Weights of a small GPT-style language model, trained from scratch on English Wikipedia.
Training: 138M tokens, 11641 steps.
Each number is 128 + 32 x the weight over the matrix's rms, rounded and kept within 0 to 255. Layers, rows and columns count from 0.

# layer 5 MLP up, 448x128, rms 0.322, rows 293-319, columns 0-127
[[108  83 167 141 118  85 116 167 122 125 162 134 129  79  90 165 164  65 195 148 126  82  97 104  80 168  82 122  58 149 163 155 156 188 125 111 150 147  82 190 117  57 152 106 134 137 122 179  81 113 173 199 168 162  63 138 151 148 126 142 132  53 114  70 107  94 141 127 110 146  91 139 147 138 111 120 130 123  87  77 169 131 171 145 160 140  93 104 162 152 130 111  63 142 132 116  67 180 146 149 114 120 115 151 115 125 177 127 136  88  92 147 141 145 182 152  77 146 209 154 105 103 123 182 116 119 158 138]
 [113 113 166 114 122 154 142 108 110 204 126 188 107 137 106 158 103 151 129 155 123 132 119 145  75 141 165 141 126 143 188  72 107 162  95 107 121 127 111 113 104 144 101 155 121 107  96 159  90 142 121 181  70 162 154 143 143 105  78 134 175 131 111 151 149 126  97 111 128 109 178 128 162 157 138 182  95 139 147 146 126  84 121 116 119 166  40 124 110  91 127 142 138  65 133 135  52  77 114 125 154 122 114  94 131 142 109 224  97 105  99 128  77 183 104 132 111 130 112 141 107 147 196  97 191 146 164 127]
 [117 132 145 117  93 101 158 151  95 150 126 160  67 140 134  66 100  99  77 141 107 148 150 123 149  97 119 156 169 171 143 140 111 163 158 103 117 159 141 103 135  98 145 137 153 135  92 142 142 149 156 186 146 126 124 160 139 166 136 161 110 114  93 160  98 156 138 101 129 110 166 155 173 156 157 143 132 109 155 114 107  81 106 119 149 159  51 167  79 187 162  79 163 130 120 132 131 165 135  87 153 104  85 105 114 154 127 117 124 151 134 129 122  84 110 147  87 117 120  54 114 153 156 114 156  56 149 129]
 [ 61 106 120 138 142 158  98  93 180 130  56  61 123 109 142 193 103 101 137 162 119 156  81 128 132  89 171 114 136 128 137 144  62 145 132 127 127 123 170 101 135 157 119 117 134 166  54 143 155 117  85 104 123 119 166  85 162  96 136 132 156 131 158 178 141 157 137 123 147 132 110 114 192 140 171 133 178 130 152  87 121  94 166 128 103 121 131 142 134 176 122 172 114 125 150 154 108 164 128  88 109 152 117 115  83 104 128 115 135  90 106 161 126  86 112 161 170 123 157 145 118 138 105 125 154 106 136 118]
 [122  48  81 146 177  89  92  97  80 126 133 159  72 130 170 135 169  73 109  71 179 183 128 119 187 173 173 176  92 177 179  96  86  82 150  95  89 111 123 137 117 123 117 153  90 129 154 108 102 117  54 168 149 115 132 131 108 173 156 126  85 120  98 139 103 157  57 135  87 183 172 173 125 107 136 194 189  77 142 205 101 154 126 144 186  93 144  74 204  81 108 102 143 191  79 110  89  97 167  81 105  92 130 163 143 138 104 177 144 147 120 211 114 139 171 120 163 112 150 153 136 110 125 131 109 114  58 136]
 [118  97  65  86 179 117 111  73 100 160  51  85 150 156  92 126 195 140  44 134 126 203 116 170 157 163 173 143 204  42 181 165  99 167 134 143 139 169 138 145 123 155 101 103 156  93 128 163 162  82 162 150 118 113 167 159 181  90 112  91 126 116 157 117 133 103 142  45 105 114 136  96 131 172 139 111  98 143 152 140 232 107 110  58 128 126  93  69  96 155 131 128  90 152 144  85 225  96  44 116  97 187 142 190 126  73 103  73 161 186 113 126  91 189  88 115  93  88 189 116 119 116  93 194 210 165 122 130]
 [133 137 125 143 130 108 128 142 106 214 124 178 153 144 167 118 132 110 166 123  97 140 139 136 144 178 134 201 196 199 120 111 135  76  82  52 114  98 160 140 147 137 115 143 139  93  71  52 120  38  80 124 147 108 160 169 143  98  92  99 144 179  99 126  75 163 117 185 126 120 108 111 189 133  71 174 175  73 132 197 107  94  91 114 106 126 150 110 134  56  52 117 143 138 131  91 185  95  94 189 148 119 157 155 154 174 100 160 106 123 102 158 132 132 126 169 131 111 140 101 174 124  80 135 114 123 145  68]
 [106 133  88 131 116 133  65 124 142 104 122 130  12 181  83 146 124  76 172 108 134 137  88 118  92 180 123 129  82 102  75 153 140  85 163 142 108  85 162 131 143 138 142 136 160  80 168 112 172 123 127 170 128 172 121 132 152 147 175 178 131 155 152  58 176 121 161 124 171 203  71 121 155  87 139 110  76 146  70 172  95 125 114 157 144  66 206 177  94 139 183 115 118 131 107 122 165 102 124 157 141  66 102 186  88 147 151 129 109 129 167 103 144 125 228  70 109  78 151  92 117 168 134 128 128 174 112  95]
 [102  82 131  95 155 137 168  88 169 150 163  90 104 153 146 150 105  93  62 190 100 165 166 126  96 185 105 173 146 228  75 137 153 129 112 102 128 147 102 127 164  84 123 135  78  97 111 140 191 115 151 194 116 171 165 122 126 140 150 124 126 152 109 127  87 173  85 207 108 128 127  89 136  75 181 136 107 111 116 106  66 144 103  78 128 131 166 118 121 161 164 176 179 145  74 107 107  90  76 109 103 100 212 176  99 110 116 136 153  85 132 106 144 116 105 117 147  46 119 141 169 147 174 163  52 114 124 132]
 [189 194 107 120  89 118 109 156  89 156 132  98 178 182 141  93 108 103 109  56 144 113 110  94  97 161 149  97 173 129 130  97  77 137 132  74  82 120 136 135 163 150 169 164 144 179 131 157 165 152 160 128  98 125 127  81 106  81 104 167 119 184 124 140 150 157 129 194 160 138 110 201  90 128 137 156 126 139  59 127 133  69 105 114 195  40 123 142 159 133 170 113 174 151 102 143 159 153  68 128 120 111 160 130 175 101 111 114 136 160  66 138  93 163 175  71 156  65 140 109  86 140 162  80 168 160 107  44]
 [ 89 123 114 108 101 148 160 167 142 144 140 118 115 126 128 103 141 114 138 106 154 161 158  86 161 146 158 165 134 131  79 193 193 172 136 125  89 131 109  75 154 111 119 118 161 141 123 105 106 140 117 126 114 132 135 139 113 106 117 131  42  98  75 137 187  72  86 155 142 160 137 123 176 140 123  56 117 109 113 152  90 159 153 116 146 122 141 110 212 115 192 146 140 130  43  84 119  82 149 151 109 149 166 150 139  71 139 122 100  81 130  98 105 140 140 101 143 142 117 228 163 112  92 140  90 148 145  84]
 [164  95 103  87 121 216 137 104 104 124  70  82 189 133 107 127  92 138 123 120 150 135 108 137  98 121 101 167 123 157 146 169 165 146 155 122 151 172 111 107 159 194 121  42 121 167 176 166 115  62 132 143 114 146 180 146 196 127 126 132  67 108  75 130 162 118  82  89 152 121 149 199 108  83  84 135 142  93 192 117 136  61 115 139 103  97 151 130 125 160 151 141 119  96 110 114 102 133  95 101  99 137 205 196 136 114 176 130 156  91 162  95 127  97  97 108 109  86 117 128 204 152 114 101 135 113 115 137]
 [153 126 125  82 151  59 137 104 121 138 135 140  95 114 148  84 104 107 120 134 146 117 231 152 106 127  89 100 117 118 128 124 144  86 140 172 125  93 124 113 133 136 101 114 142 183 106 127 162 121 156 150  97 157  87 115 163 168 111 174 123 110 111 172 169 141 132 165 122 124 139 119 132 109 120  88 116 126 152 129 118 143 162 122 144 116 123 148 156 113 111 118 131 141 140 136 123 123 169 133 132 130 123 150 119 174 152 126 131 150 108 117 140 116 150 123 169 130 102 110 124 135  32 137  89 131 101 155]
 [160 130 154 143 107 114 139 128 140 121 163 100 192 176 194 229  96 101 142 131 215 146  75 117 117 130 107  98 179 181  87 112  75  15 161 156  98 122 144  87 149 100 130  99 121 162 108 146 182 114 134 150 183 150  80 216 109 104 163 110 124 115  95 137 117 114  76 138 229 107 195 131  54 148 114 112 114 151 103 128 151  94 217 123 138  83 116 120 214 157 141 121 156 103 113   5 120  78  94  44 140 102 151 108 113 125  94 159 105 134 105  77  83 147  95 180 179  82 121 106 153 195 134 122 113 210  88 166]
 [ 91 154 140 179 113 106 134 153  66 133 161 112 159  55 120 145 108 148  87 145 101 135 129 127  80 106 128  92  81 163 173 121 136  66 102 192  85 122 123 124 171 183 103 180  75 171  94 135 145 125 123 125 106 102 148 163  98 121 117 145 128 139  77 116 116 207 133 100 158 107 113 115 151 117 125 113 109 107 187 151  96  86  53 116 147 198 165 131 191 122 123 137 140  95 125 115  96 143 148 114 114 211 157 208 111 146 141 132 120 111 124 145  99 133 101 110 109 123 102 146 137 128 143 185 134 132  99 173]
 [112 152 144 157 136 119 140 122 103 115 136  93  88  87 105  90  92 181 125 136 125 182 136 200 136 150 138  98  89 175 125 172 150 117 124 152 128 119 137  65 136 105 117 126 130 120 102 170 142 160 145 151 121 103 113 123 155 133 150 125 147 150 159 141 141 104  98  76 156 110 100 137 105  93 131 111 137 147 185 202 134 119 121  99 114 136  77 134 149 169 155  95 123  78 194  99 128 101 151  95 184  99  65  91 125  99 142 143 172 134 100 110 158  75 205 121 130 129 139  78 146 152 118 143  79 158 159 115]
 [128 137 141 145 132 161 125 134 124 160 121 155 141 109 136 130 122 177  96 117  98 162 121 158 120 149 114 181 103 157 115 147 142 160 135 106 122 161 153 114 104 101  81  93 164 118 136 145 149 143 155 128 102 120  91 112 190 174  85 175 146 128 115 149 127 150 131 125 100 124 134 132 124  96 132  77 113 138 112 143 126  97 118 122 101 115 125 118 140  82 142 129 117 116  86 111 120 103 125 110 163  92 126 110 139 155 121 159 158 138 128 162 125 116 109 134 119 100 138 144  85 166 157 103 160 126 117 109]
 [125 120 156 141 127 121 172 124 150 135  49 109 156 147 112  73 172 173 125 144 154  93  93  81 135  90 118 117 118 125 153 122 164 117 141  86 129  99 157 129 120  96 156 203 100 158 148 176  97  67 109 157 152 133 182 133 122 163  84 165 107 149 112  82 113  89  80 188 148  98 126 128 151 104 128 202 104 215 142 117  79 106 184  87  99 108 122 100 122  80 127  92 161  97 113 147  80 139 122 180 117 123 117 143 172 123  55 142 147 105  58 100 172 159 144 180 165 111 143 109 133 104  98 108 137 186 167 119]
 [127 123 112 161 109 143 137 131 162 118 150 120 113 153 126 151 122 131 110 144 134 117 135 136 115 130 105 115 120 128 119 146 130 123 106 112 113 123 128 115  79 148 155 125 119 144 111 116 170 121 124 129 113 156 143 107 160 152 145 124 102 148 139 126 155 134 145 116 122 147 125 127 111  98 106 124 133 150 137 156 104 122 122 148 119 128 120 163  91 136 145 134 126 135 149 124 126 146 130 116 116 130 115 105 143 138 103 104 138 101 103 121 137 158 111 131 138 154 137 122 107 126 106 136 147 119 121 158]
 [130 164 139 134 140 159 161  69  90  87 118 134 169 108  93 142 114 136 137  87 134 147 151 140 180 152 126 217  55 145 134 125 108 123 172 149 107 137 120 135 159 158 119 126  96 135 120 119 108 124 164 114  56 160  98 136  95 143  73 140 141  98 122 138 158 166 106  97 131 160  99 121 129 162 124 165 114 120  74 156 141 134 133 165 136 137 114 120 149 149 150 147 172  79 115 106 159 123 123 124 116 169 133 142  94 145  92 116 136  91  74 114 137 112 115 164  82 146  98 141 123 162  77  83 108 157 152 101]
 [133 123 138 140  93 153  90 155 164 123 138  93  83 116 147 133 109 175  91 132 110 152  82 110 109 107 161  85 126 103 110 136 124 164 117  98 116 150 168 118 154 153 141 170 101 162  35 154 109 135 136 120 101  76 126 156 164 138 157 113 122 132 101 125 120 161 139 147  81 159 151 168 128 113 108  97 128 118 137  93 157 128 155 188 168 146 107 132 146 122 110 158 101 114  96 167 127 115 173 118 129 128 141 146 147 144 108 113 144 106 157 170 107 130 147 129 127 104 137 161 111 112  96  85 125  98 125 136]
 [156 118 165 102 112 134 105 131  87 137 139 134 159 135  71 149  26 123 136 153 161 166  97 128 179 149 104 130  93 149 151  79 169 105  62 143 138 138 162 174 114 170 140 170  59 108  78 177 166 134  69 149 121 123 112  94 148 155 107 119 114  86 155 177 178 165  88 136 122 142 152 203 107 120  87 151  51 150 156 102 149  92 105 151 185 118 153  77 140 148  98 117 142 155 108 152 178 112  89 182 150 167 123  75 119 123 123 126 166 103  99 122 128 150 107 145 119 130 109  94  94 175 152 149  91  54 113 120]
 [136 174 151 150 132 129  53  96 168 126 138 147 124 118 135 163  69 166 120 149 161 131 119  99  66 148 192 124 144  93 128 102  91 173 106 126 122 125  91 142 194 120 110 160 109 115 100 138 155 122 119 142  66 151 122 127 102 105 106 128 112 124 106 158  82 127  88 126 170 138 143 143 167  72 139  95  98 101  94  94 151 115 132  86 147 120 119 127 140 135  87 110 172 149 168 162 159 123  87 122 101 178 123 153 102 117 150 116 170 142 110 125 143 122 116 204 127  83 105 167 152 138 139 150 141 114 187 102]
 [156  83 120 181 127 164 110  89 151  90  79 116 119  85 109 191 143 109 107 197 150 123 137 125 147 107 136 113 146 108 194 101 121 138 146  71  98 201 154 119 112 147 144 190  81 110 143 114 137 135 150 161  73 170 152  89  87 127 118 127  52 170  62 154 136 151  41 167 134 129 149 122 136 119 115 117 112 146 108 110 170 110 170 138 191 109 105 119  87 122 115 114  97 146 107  82  97 126 144 135 107 153 118 156  94 128 120 121 154 142 137 102 105 190  72 113 116 108  84 164 148 146 166 136 219 148 165 175]
 [ 71  50 206 104 126  93 105 163 176 200 130 104 100 134 140 163 102 134 123 105 150 106 132 130 115 123 160 178 181 113 140 123 169  72 130  82 129 111  83 111 134 111 137 163 108  83 119 132 151 127 155 158 154 181  83 138 128 142  96 130  83  46 140  65 119 150 138 111 123 149  29  82 143 209 126 167 158 153 208  97  79 143 105 134 106  45 109 131 164 178 122 156 144 155 137  92  92 117 203 176 129 134 151 169  94  43 144 145 177  81 220 109 147  99 122 131 128  61  82 134 137 154 169 139 142 175 103 109]
 [117 119 155 151 148 138 214 184 114 156 148  84  79  90 133 144 147  98 125 188 160 150 165 155 105 114 128 131 172 173 142 111 157  72  97 178 107 116 172 191 147 127 119 102 125  48 118  85  66 105 178 167  83 139 200  93 101 116 157 160 114  68 135 172 148 213 180 113  95  76 106 152 123  99 132 124 144 110 155 140  81 129 107 114 149  87  95 143 171 117 170  97  85 113 164 129  70 131 137 118  94 147 115 141  76 135 168  92 153 121 141 175 128  77  78 154 114  67 149 119 140  72  99 210 110  98  73 122]
 [115 125 110 132 128  94 173 170  88 145 125 132  81 150 109 173 139 108 150 162 130 145 168 114 156 116 116 110 131 109  95 130 105 139 133 138  75 125 109 112 140 153 137  81 145 140  78 103 124 162 127 139 102 185 169 131 163 112 120 135 143 113 144 101 149 113 128 158  95 176 110 142 141  80 131 136 103  83 134 146 169 103 157 135 137 147 109 140 126 126 135 113 192  97 148 134 115  69 138 160 109 126  90 150 113 166 124  85 115 125 140 129 103 113 121 102 141 156  99 123 131 160  92 135 166 152 179 147]]
# layer 5 MLP down (transposed), 448x128, rms 0.363, rows 293-319, columns 0-127
[[165 115  85  89 148 179 138  88 174 221 172 121 116 174 124  89 172 144 118 176 117 176 119  56 108  62 146  98 115 150 128 145 152 130  96 127 198 127 119 124 164 109 112 179 173  54 148 106 103 134 136 157 136 155 195 173  74 119  49 114 102 156  99 169 111 111 120 107 128 160 115  88 108  65 101 135 106 134 132 172 104 119 155 111 113 169 117 174 132 156 112 113 148 104  82 141 109  75 123 143 153 165 120  65 100 155 175 101 183 162 148 117 133 144  55 138 166 136 114  42 108 142 130 128 115 130 120 129]
 [ 88 162  42  99 141 129  89 138  94  85 185  78 107  74 134 140 181 145  92 143  93 128 127 119 112 138 156 126 163 148 178 178 156 107 103 131 142 140 233 101 136 124 156 191 154  70 142 136 153 111 147  95  51 142 128 118 126 148 107 158 148 167 130 132 163 159 168  64 172 106  98 104 154 112 158 104 150 119 110 131 159 134  78 181 136 102 160 155  83 117 113 101 126 158 117 149 143 109 117  31 117 147 106  89  60 150 149 121 193 134 180 151 136 142 105  96  92 153  94 130 164 131  84 136 174 112 137  62]
 [174 115 170  98 128 108  93 136 136 192 123 105 110 151 111 161 129 133 102 170 124 156 132 136 123  97 166  85 130 163  90 138 168 120 132 136 174 132 137  98  82 158 125 118 124 128 108 118  98 105 167 141 140 109 141  83 100 143 130 151 132 129 159  95 113 168 104 118  78  70 169 108 143 103 134 171 151  88 124 179 147 157 117 175 121  76 201  64 105 117 152 172 160 114  97 143 129 113 113 137  87 140 132  94 121  84 160 129 104 137  54 162 144 166 147 113 146 115  91 164  67 121 190 124 101 145 152 109]
 [137 161 127 100 106  99  75 132 114 131 151 166 195 155 144  71 112 137 148 104 128 149 188 156 154 160 103 162  66 118 107 136 141 126  96 131 119 162  74 111 125 139 116 107 156 108 142 116  81  90 173 129 163 112  95 125  95 197 122 110 146 145  90 151 129 126 112 137 131 175 117 166  84 132 137 133  98  63 113 147 136 127 102 145 155 153 139 161 155  78 145 106 137 178 135  82 137 107  93 139 168 126  81  94 150 109 123 163 107 152 155 104 157 127 119 134 175 123  84  87 137 197  99 119 132 136 118 112]
 [164 133 126 151 141 134 128 152 128 128  77 110  80 127  88 118 160  96 113 212 167 100  44 161  91 186 117  86 135 202 121 123 143  59 154 193 159 147 132 114 107 117 117 163 111  82 121 195 129 119 130 163 114 113 112 148 122 150 122  85 239  90 170 143  82  93 122 132 138  93 107 132  90 138 106 124 151 164 116 153 118 128 103 118  97 116 153 145  27 205 178 143  97 125 138  96 160 125 105 134 170 103 144  56  78 186 163 107 228 146 111 143 167 151  97 104 138 100 133 138  95 117 102  92 113 143  85 186]
 [161  52 101 140  53 105 141 113 151 101 157  90 107  92  89 108  89 169 140 180 106 128  74  44 102 138 164 102 106 113  83 115 166 139 114  99 135 174 140  77 157 111 153  86  60 137 174  65 105   4  79 133 137 177  78 108 140 149 111  75 159  87 167 118 126 170 174  74 176 119 179  85 139 144 140  98 111 113 117 132 175 190  92 161 169 107 109 128 233 122 132  87 150  22 190 148 150 145 232 193 170 141 128 185 189 168  70 188 139 109 173 142  91 144 150 255 121 112 173 149 157  97 136 106 125 170  61 143]
 [ 71 114 112 135 163 155 114 137 133 150 143 128 122 116 156 152  57 136  63 157 167 124 142 133 150 126 172 105 143 108 135 166  82 163 153 165 159 114 151 121 180 132  99 101 144 170 132  97 141 149 191 161 102  57  82 134  92 152 162 128 165 137  73 112 134 162 146 127  89 164 137 133 175  85 124  89 135 151 122 164 135 130  56 102 107 194 121  53 142 167 112 141  87 121 116  87 125 118  52 150  82 106 121  95 102 108 121 160 157  51 119 127 148 103 138 133  87 139 190 134 103 190 134 132 147 131  98 157]
 [127 145 170 105 108 155 123 114 154 101 183 164 174 102 126 118 186 132 132 136 109 159 162 122 133  92 122  75 160  88  78 172 107 126 152 138 138  81 157 124 166 131 202 114 218 163 130 151 120 106 196  95 142  88 127 167 113 160 162 154  98 125 117  99 203 150 135  88 108 176 128 130 103  70  72 140 215  99  95 141 174  69 189 121 176 131  54  14 125  47 106 127 162 132 142 124 156 120 141  90 145 186  94 120 134  78  82 133 155 118 140 111 192 140  56 107 157 124 105 113 105 124 117  92 108  86 121  88]
 [132 150 170 186 162 177  75 159 115 152 123 116  56 116 159  95  98 153 142 149 131 119 177 174 122 151 117 166 141 150  87 114  87  35 128 136 113 108 135 171 106 108 109 135 127 134  57 130 113 205 114  78  91 133 151  40 161  45 133 134  68 131 161  74 114 134 148 162 138 113 190 112 136 102  77 109 142  90 130 160 154 150 105 135 126 174  80 211 151  81 109 137 127  42 172 144 118 138 130 129 112 142  63 195 131 116 148 126  71 177 177 157 100 133 142 127 155 154 152 138  81 123 126 151 116  92 124 158]
 [126 117 158 109  67  96  85 131 142 108  17 110 140 165 124  37 156 109 157  98 122 153 107 128  96 121 130  93  98 107 156  94 121 170  90 162  94 135 157 132 129 122 153  77 148 141 176 137 130 146  89  79 177 157 151 168 167 113 138 134 101  77 182 156 155 185 136 181 139 122 165 133 167 109 181 103 131  84  96 151  83 141 175 129 137  87 150 103 138 103  98 174 101  98  94 151 189 195 180 142  96  92 106 177 140 174 131  99 114 141  63 116  81  61 144 139 125  71 120 183 149  89 116 130 209 119 117 178]
 [146 155 125 105 184 135 142 123 112 138  83 216 104 177 107 157 143 138 108 199  95 137  72 129 105 105 110  92 153 150 118 160 123  97 158 153 155 119  30 186 157 142 119 119 130  65 123 121 176 113 183 194 173 104 146 164 120 114 102 109 133 112 166 156 137 103  89 165  87 185  99 118 118 108  68 168 148 117 112 130 122 138  84 135  82 156 129 119 146  86 161 120  77 148 137 104 142  92 164 137 160 101 123 157 142 145 134 121 135 132 121  76 146 166 115 124 105 110 106  94  81 121  91 121 141 103 149 163]
 [123  70  73 141 185  95  95 149 103 144  93  93 143 150 103 128 146 144 171 103 148 133 110 141  89  89 109 136  65 122 145 164 144 103 172 221 111 165  61 110 166 119  67  92 127 116 144 124  99 166 125  88  71 107 113 157 147 195 222 124 137 185 117 135 105  85  35 113 190 144  98 146 141 134 107 136 176 134 166 109 112 134 102 146  96 125  99 155 110 124 153 103 157 119 135 136 132 104 150  98 181 120 121 126 116 128 130 136 155 140  72  95 113 146 156 136  92 202 116 158 205  94 226 153 143  98  92  86]
 [117  87 132 144 108 157 141 145 106 114 138 146 138  94 159 164 121 146 142 118  63 121  85  97 109 100 113 114 162 150 102 136 119 165 139 131 100 149 151  95 138 132 145  97 135 102 114  96  81 125 138 117 146  90 123 155 132 138 136 121  89  93  90 144  76 148 190 137 156 112 148 122  84 159 124 155 169 133 133 120  91 135  63 162 156 161 124 131  82 122 140 136 137 159 167 129 141 160 108 111  99 101 100 145 142  93  92 148 139 139 161 130 169  83 128 165 146 131 140 144 122 101 107 146 167 139 171 119]
 [153  62 206 131 175 141  93 186 127 121 108 108 162 198 115 137 155 130 151 123 148  99  94 151 205  54  91 149  38 101 122 138 152 115 154  71 157 121 119 185 181 113 151 108 119 121 150 178 187 173 134 154 163  66 105 190 141  84 170 149 190 145  96  90 118 186  69  73 163 102 144 121 108 159 130  42 142 138 186  51  93 103  68 162  89 150 106 145  99 107 103 149 124 113 152 115 133 195  92 105  99 119 166 170 108  71  76 118  74 229  72  83  98 172 134 170 162  64 132  83 161  96  72 145 175 141 126 117]
 [166  96 165 172 136 161 129 116 150 139 135 103 175 185 123 137 148 133 124 174 133  97 136 159 137 138 116 115 192 105 107 122 137 138 149 121 154 133  91 139  59 109 151  99 135 132 169 132 105 145 163  85  73 159  59 142 130 156 158  68 141 133 199 106 141 134  62 123  93 173 121  92 117 127 157 171 132 155 119 115 117 163 174 121  86  85 150  82 148 112 122 152 137 130  91 151 111 101 127 130 147 113  65  59 143 117 128  84 144 114 111 131 123  88 136 130 158 169 127  70 139 159 193  78 112  99 154 115]
 [130  87 125  90  95 108 147  93 139 110 190 118  80 134 157 123 199  88 152 131 171 123  91 162 120  78 109 170 130  99  82 125 142 141 115 169 160  83 147 115 155 132 133 140 121 145 189 128 107  64 121 117 139 126 136 125  78 140 124 119 124  83 135 129 124 127 165 178  82  94 100 144 126 212 141 152 121  82 110 120 117 131 194 131 104 128 193  85 127 135 125 163  80 127  77 157 157 164 106 151  89 127 159 116  93 106 110  81 208  85 133 171  97  92 109 157 155 164 137 148 138 126 185 119 139 129 116 140]
 [159 146 157 145 123 105 154 113 141 111 136 124 136 162 128 126 141 111 144 134 152 134 162  89 126 119 158 146 102 121 120  83 146 146 137 159 141  66 124 133 115 104 113 158 138 120 109 144 133 126  86 110 126 166 105 121 134  79 139  94 145  99 125 106 119  88  98 145 124 132 150 113 142 157  99 167 130 140 116 110 101 132 136 149 159 149 104 131 141 166 113 130 165 173 170  92 174 108 115 123  97 100 105 165 140 130 153 106 133 138 132  94 112 123 124 105 123 101 118 117 129 133  82 135 117 133 145 160]
 [ 83 165 149 130 144 129 248 152 101 153 173 128 124  93 109 114 166  80  56 147 137 147 177 142 118 111 163 108 132 126 107 121 117 180 155  55 130  91 135 217 151  87 127 146 148 127 164 108  99 141 136  74 148 119  55  93 182 100 119  59 140 125 134 138 175 135 106 118  81 139 131  78 155 151 126 117 145  83 117 137 143 104 151 145 137 114 139 189 123 156 164  92 149 144 127  89 138 104 145 147 181  93 129 114  58 123 197 117  88 131 122 149 156 130 155  72 104  81 148 102 127 158  91 124 106 140 111 170]
 [147 115 127 145 129 115 112 101 124 125 103 105 119  97 128 109 126 123 134 138 128 132 128 124 141 126 120 150 121 115 111  92 158 133 142 147 139 122  80 137 131 120 125 124 124 123 123 144  96 109 140 120 157 107 117 170  94 100 110 115 117 128 159 144 127 139 102 147 140 131 125 120 149 123 156 133 140 111 126 137 143 140 155 134 130 159 170 145 159 127 141 106 152 135 106 111 132 128 116 149 140 130 143 109 133 116 131 138 143 117 132 120 142  79 116 127 125 124 135 148 124 102 141 137 101 149 143 111]
 [122  72  97 148 129 139  92 140 121 110 177 139  99  90 134 170 155  84 147 144 162 140 107 104  98 127 141 115 151 153 157 125  97 170 163  96 106 148 129 121 159 118 135 170  97 112 173 132 106 164 114 126 194  83 117 135 162 170 152 141 111 109 137 129 178  72 102 106 103 124 155 115 139 123 152 121 175 158 154 132 148  92 172 139  91 140 105 181 129 147 106  47  92 116 162 134  78 132 117 169 145 104 150 177  96 112 106 101  69 167 129  96 150 140 115 111 175  91 131 118 104  91  99 144  99 155 128 120]
 [141 138 102 106 183 151 148 125 145 143  88 121 167 127 141 127 118  75 139  77 153 116 130 177 169 158 148 131 118 110 138 139 134 114 108 128 179 123  93 144  79 114 121 102 139 138 102 106 161  74 100 124 141 163 115 114 151 125  99 122 144 137 138 110  80 163 166  92 176 126 129 118 136 104 154 115 131 164 129 128 147 136  86 174 177 122 139 124 109 145 139 126 148 134 125  99 160 147 133 135 111 148 117 148 106 112  91 123  73 119 133  98 148 129 105 144 122 139  63  95 128 149 114  94 143 170 128 123]
 [ 90 183 156 109 140  80 110 135 139 129 138 133 131  95  72 142 147  92 117 167 122  61 105 162 115 135 130 124 141 133 133  96 174 167 125 188 150 131 179 150 153 153 119 124 121 162 203 108  94  79 143 170  77  92  68 142 120  87 111 163 185 110 108  25 134 132 124 128 192 112  86  79 117 138 171 123 184 108 125 139 127 133 142 152 158  79 149 156  82 173 163 138 136 104 154 136 132 111 104 119 140  73 163 193 100 190 132 126  70 174 145 110 134  61 157 131 156  87 144  89 157  79 110 113 160  98  68 138]
 [105 151 125 112 103 160 146 112 128  85  80 124 112 136  81 101 123 131 111 126 106 175 159 150 173 131 122 129 142 172 155 123 139 105 109  78 111 149 131 142 113 117  97 114 104 145 133  72 116 188 112  99 100 136 127 133 135 114  96 121 152 138 177 103 124 136  99 160 122 119 129 127 103 172 101 104 125 144  92 190 153 125 126 126  74 145 108 130 187 138 111 188 167 177 154 107 122  91 160 162 128 139 127  82 142 155 138 135 112 145 133 165 161  75  51  79 140 154  93 142 111 139 200 153 163 117 123  85]
 [136 160 145 137 107  93  96 142  92 169 139 141 181 122 140  95 136 149 102 143 132 131 138 144 157 102 150 150 123  98 176  92 129 124 109 141 120 115 124 127  87 152  74  79 117 177  49 137 192 132  95  52 104 113 159  85 145 175 102 115 118 125 181 107 122 120 102 134  97 116 158  83 143 207 156 136 114 144 167 175 104 136  65 164 119 138 125 154 128 116 160 154 185 115 132  51 136 129  94  81 127 136 181 159 132 122 167  86 110  53 138 154 123  91 142 127 111 136 115 167 103 137 193  95 134 129 142  87]
 [ 80 167  91 109 115 146  98  66 144 147 188 114 177 255  98 141 130  83 126 157  80 156 103 122 190 145 116 180 140 120  95 155 103 144  61 204 104 150 119 197 125  68  96  54 143 100 110 150 130  82 129 104 142 159  88 105 145  67 144 120  22 158 137 153 102 127 119 186 169 177 100 125 129 146  82 166 116 157  94 137 110 160 183 138 184 145 156 152 116  55 110  80 111 116 132  90 103 127 116 142  82 169  84 170 153 137 172  79 145 127 113 110 106  92 109 142 152 139 122 169 239 117 116 104 149  80 171 132]
 [ 94 162 118 128 149 166 132  98  93 128 186  70  84 143 106 152 173 195 138 134 114  90 161 100  68  88 117 160 113 139 133  89 140  80 132  99 148 110  98 125 147 171  96 135  74  96 184 126 186  65 114 130 184 136 215 122 164  90 171  80 114 159 176 179 101 176  53 181 126 109 154  63 133  70  79 145 125 173 172 161  74 147  94 100 121 128 175  79 114 140 195 136 141  88 134 169 141 159 108 170 165  66 150 181  84  93 147 114 167 133 113 120  75 124 124 137 111 181 161 176 151 123  52 155 130 151  27 139]
 [ 91 188  74 144 152 123 128 148 152 115 150  91 157 169 142 115 161 159 155  94 152  86 126 126 177 161 131 156  98 161 169 164 161 118 133  92 137  91 113 117  84 125 129 107 110  96 146 168 121  99 113 131 151 134 110 171 107 147 108 156 131  73 175  93 127 129 136 126 131 120 136 121 156 110 132 115 125 120 116 144 127 133 105 146 139 102 121 112 128 155 122 154 123  99 137 121 146 193 114 160 124 112 142 124 117 105 144  91 142 176 143  94  93 150 101 133 111  87 119 113 125  84 121  99 107 143 133 126]]